Weights of a small GPT-style language model, trained from scratch on English Wikipedia: 10.3M parameters, 231M tokens.
Each number is 128 + 24 x the weight over its row's rms, rounded and kept within 0 to 255. Layers, rows and columns count from 0. Numbers have three digits each. The size before them is the row's rms in percent of the matrix's.

# layer 2 MLP down (transposed), 1024x256, rms 0.0869, rows 988-1023, columns 0-63
107:096135148124083153128114125140127123110120095117099125154166142124116114076163090138123128139164106131137141129146144117125130140106147128138092148115114146116105094134130139154142132141146161
087:128142154125151117143114112139103093108118148152147134122122124115091121128189101134116120139149142153148118145119100122090146070118146130151108194140096128107118144139182134125132141111145128
097:115135114162094149118107112102150136146059086152098122110128098130150128086135133155149149148136127121142111140140134101161114152104125127112109151151130142121146125125104112165129111137130134
096:142136141114145147165108139146101125149122091104121104136144106127172120118142127127102144126130124198086126086122129116137134182142156104145110142108136148160111116100100175146121116082194138
109:139129142139139104114116094143151136129134119162106135124107135112142137150201143069156126131134126100090149134137157096166138152097108148131133109104099087095155129152138133147122146113193119
088:125157099146107153184110101101100129157089141116174156144143145131135131123160052129162122149128100128136115096127153146083149119144118147112135146082140175118136135088122132134153149112108136
097:163130149132099169135103117134118152110121117138117110135134091122100117136150119110118125138158151096140150154148134147121152150071154129153128142124153125137123127134142106138115128175170143
102:146130151124132117130109117130117142105135092126131138116146140138192106112124149115123101140107145176095133118118118145130151181114186090094176093112096159193160127142155143113079123128131107
081:123133080137107150144154125143152126146119154139139127122159143125165127118129082106142132111161124098134082147164151156137113113129111153097072145139107127129164112097105092150144127093103104
098:105095100134132122099122129128145167147158146138121164101104163101157156129147136160097126122136076143133155169108129089124118119072123144153125123146168181111134133126135123138156133156132120
096:113082145122054110146168145094077114110128133146112120144112106086148129090159083150122082138110159137055132089148099151128139141160127127123128107136160140114117180107069122111127103108152159
090:135133116110120106103118094149126144113112116110134142145120167118167117147115114110131171134137088148110149116118085134120127157143131109115159139110124148093121122143142132122132137117116115
106:087139203141119117145114127162086123117108089097109142121129127189127137147120150149134097120117123133126117131106134135113130150166124143116118117116148119119102113103156096146165100132139104
105:158121083149107091129095165159126116133154119131164156110133133150143108143030117086105139146088134115114158107120128123131138091155142131054148102131156086122123135147147148137143123179070171
107:103128113172152087100089096123102117127138167136083165163098145131140112157128145089118132144149152111133139098138138082140142156127167083134125166153132160148135083143095130163147123109126135
104:120100115117112125115124165100138117129121100128106136102113129148133122148151101107119131111121070176136109126110125112130143139140135141111116110125133119118163152113130141136080160134136107
094:149125124093094108115109134160135145120122094115121116119106128100103100119197070101108105123112171165116145092113107111134125156139131164153116139109155110142121143126157112143138129121119130
091:130088119112115139112112128112160146086099158134153120153095135118137112146136136117147146130097136116135178163129111092053134106135119124152139153126111182122143138118084133169135120154110150
111:108115142122089143106106140169127127115151116119086134147081132132102102120186120136149149113112130111102153104105121141122118113106118117136087122130153126152114111125106142141117132171177109
095:121110101122064118132194146140162113135173115136133102157057159140125130149135093129128107199102126111137176075091132133149139120131162138129149139152149117171123121099127132110132114128113112
107:160131115127112059128121162128174140119143120160127137144154142107159107156116140120132151100125138124154120156146158142110151077145146103127151139134144083142129122122107101124100163122133126
101:146135100085125131174127111117130144158106092151133145105107096124095153126135142122142127125136139134149121179164120119116176081142110139101176131122155125121128116124111115186130112061130092
139:126045108136100137168124132112141149138165162155110158110137115143121087147123153102151143123149079157121127146118127074116122135133124123134138089107089175135115164105140150127111120125117098
079:166122094110137157116141108158131127115067107145180133128124146154111154161111151102116127154168128110115146132147072114150126145110146143165125175126127131098110123127119111112132182148175143
097:100144172141121150138105134155140138137113081131164120158162114115097122125143114129119111159094141149113091138074136130179149160147155121135149126127129133135128115187119103135104126141146115
115:144129132108121120133145106125128132124109164124102127166124122141122103112114146129145112096119172141169131139111144140141168119130118177130168090134131100179160113138102133132068108115110131
123:111103097108129125156153149091143176153131141108166140126127137124092137109182137155093122119126121135141110095130156091173140120153143184098095139143150153080155127162163101121148159152128144
100:114126110124129131100137169178135101152140130086087104137155193164094060128106152154128151165113134122148147118146106147119142134110136152142107157123104105105142130143140142137116091141145105
091:126185117135154132099096143152159129164108162117145069123129134102101109149128115138135107092127173099111134162088164120144142116103153117120145140151141136098108109056148138157107151126133135
099:127126086117091085143101149129128082167161115132145050141128159118142165113174161147096139174134105131121128137118183131113170131101133133092139170101140117137112181148152152113114105106127112
100:103107127127134123167130136072110118120195098142101162151095104133126153116139112114129165145145090113146154126088121154124152116150085140151100164133104159146148107102087132112133102082109136
104:071139132098113098118140153165143124126124126151116131133120122137148152086128140126170144121129117124084085099116086116144150120158130120153168157150139139125154116156110097176141154136104135
106:155134096083144122150151095111158112110100174151116107108100128105148150117153121118136121146142122087130144132133135146127149126132155151123138126111098122108103154097084086126138059118141137
090:128143110142082105094073172096137116125156150113154124142124126107155135129142119123145161119153123119119149087163094123095158074112098139145120134145145144164124153124146128152097152091123163
088:126100098117169118071122157147166149106118127138149138115171121042153141140092150132137110168161119124136151156126131094132142159127134128137153140083128132146103138145117107096104161161097099
099:121141133145137117105114136126109140130083106134141110111127092156095143090128136130106116164128085134153170112112104095117142113122111121165143153157143116132137154188134098079105142158194128
# layer 2 MLP up, 1024x256, rms 0.131, rows 989-1023, columns 0-63
093:131126115107095155089154080129111134113144154146142147093142099121119163119108166118166109107097181175142127172124113162111101173121152131122141137146095137114165094095135146149136109154136107
111:139103109168161190169129142145162124124117136153079153143135110144164138107100145131166155123149116146130107121091113127114087110101146137124106200115090089142126170135106073127096155157108143
099:124135132098149147180169139131127104158072142139117107116132146129171109113125135110132162158116177103074112113126144131147130159138124123121154108124126129137117184167144157107133105141107138
105:138122131133136129131111116100164145163117112121102185120124116098145135123141182108136158154107150119102117116143113122134108179111126136165125080113134122115143145180131114119079123129071156
084:135155142110092124158113110137091143147131124180171129137133137166146135124107094084148141143144124138115096117116140115083113148131093102150138175094147159124121146126098127129143125109138132
099:139141141146123150135131115150125127125122127129137126165123084156115117185111147093143165098152125099091146133123124153142118152145136120165122147146141092147157127108139129163151124165146134
101:109130100146125131161140120136148124149121146127119127091110124115127143120123126065101140151136129137139116125128139127124135166138146121150147089092134126134126147074116119086111150109103141
081:128158126142092122128150125145126106155147142128166106132137158128133149111123096102116137120172129086144133163167151154145132117148103135093087194096133138098119079113125094157140139095127129
100:124119098133097143134149104137118095122104185127123145111118093132146159146132134170137112158106079112097167113130136126183137133139150137078141130124207117074134105160084121137124096137157110
091:157149117116121117135152135111118110139129132083124122085111120149165104114141092138154092113126129135068114119169167141127130202119112121122108100120138118117122141088124132127102092131122146
104:114116118087152124140120163075147156147151148106161102096125158133104089138119113123127158103098106112120143139176116113138123107084116155158106169173131084154112076121119112193098073113129128
103:140101134126159194110157127130143137138135081145145115122129146138108129122148131132120148083169131103159106109115159119083108137124135151156118140176129083146100119142159119174147120115138167
108:149115141154107131131125180151134138130105138113146151154115104140165107153106123115105136163066129136149121140176121123116126149110167140131142089125137136109068105168171150124138160145144162
101:112167130197144143098061146120128077138137184133104143127122140163179144164148145107152144145110104121101158106152145144103087173115125117135136129161095123118103100128165118114087099118114091
102:133118134115121146182113156113130097125118115162150123094133102115148160149155108109120144120134090148142120128128127137132116122116126129096095169124109143126120164123116132159114140124128138
100:153164129183137139160132120116124143128116183163085137144110105098119121121123139128157078173116124139142130163135108121146138113158101141109133136107163152145149120089104158162109121110107113
091:101158138154140113115172096174114121113114135110114132086099090102174137117113182098141122158112125140115108139095128171171121122120124106129116122099152128131127091132105130128099145060103110
105:130152100108091113155156077147127133084104172143116068129120116117067145104147144135132114152129112138119064106110101145131092138101118159125129127150139146137148118139121136101134102131115085
095:082137126114122100128121122124119136147144124109113082163100170126096113107115097104135119156082132111114151083108152144121131160138141129112148121096172107166095114086104095136089151143133109
103:145127139113178118110137122122118101146120136116125118144177110103142143150166110158111075121109087134114115143129104071104122153172137122111169098095151132092114122093167121119129171127138095
099:105092121113133145139134138120068110182156111165140093118102086105118136107142120191120112109146119154166168139153163115142148126131085176123107129134160132156111116146176130166129133084125093
108:099124102129112143143106096130143128133122087118127150154117155156137084106160148105106147183114060106117159156112146141125125142147121165132149080134125124116130110135141129136114108113125095
093:169165114169132180106111124135158105151110164158157141118116115140104110126112130130107097120147155096098158098149116149164100123143137145136140101148104129096164152142128128134104167138149109
098:137138136101115138115159149068139099136134166126111165117127120148148139125118143121123104141132109079130180119132104103126105172177124074129158099088116110127103119128160149168102132143117146
110:110157095128125173160157125143076161116063153136129142181114120105097124107153118114110176137077142145160160117133142133138145117115112138169147148124145125177106146129147107104111109110132125
117:128168110130092156167125124110124118161122116156114152133111162122076132090161123134146140127119136133063106114122119139146132129168102192104143132089132099137129112172152117124109103141169105
110:102110113130147129124117144178099140154142159141105122095125138110117109167123098138147177080136139091111052147114148130140103176130146128145072169157132119121138139091096144086139139133181109
104:133130149107153087126134108125132139106143169153101133110151169128165113169150142114140140154150131119088103117135140109117136112149133108098163130098119148152127087153140118078131094179165118
101:105096119121089117127105174143106111184136172134185103144124111182140148179146131137110136145130101144186124105200157108147124112166129117152071110122119194125090175125108091133153104113150120
101:121124123158120139121125154114063087166109164124130099109130117128106103142123072120127116121078094109117088131124150153091118155129131107151080156156174142142078139115121117144095191099133138
098:103073089119144119143125102171096125104097167096137136111131127144128127101112097110144124132138130086107108131146139093120141118112123089123119116135126148146119137135123103118137138098146123
101:114122128127128144130149100095155100144066181150121090121103126108152111138145115102113146143126125136168135112169141102112130128131124111128160131074100125182133109090180084103139125135167089
102:160161133138126114140107116096125160114109168116129156132154111099121111164142155114118136088141084123130128128124136148120154123152138113081121135108163130100196054122118120145144142118165100
096:158150087100138130134126143107100125101133177103120138155154136097143119114106166132133112133147159080130129119114162100123109149161134173114120130090152101141140131128125123171146141161114103
089:124152129117151157124076121168118157140095132119127122126114078144079140116141168130124075120118095115140115126092114122108118124110119206145180138106191102104116119126119183140140156132151089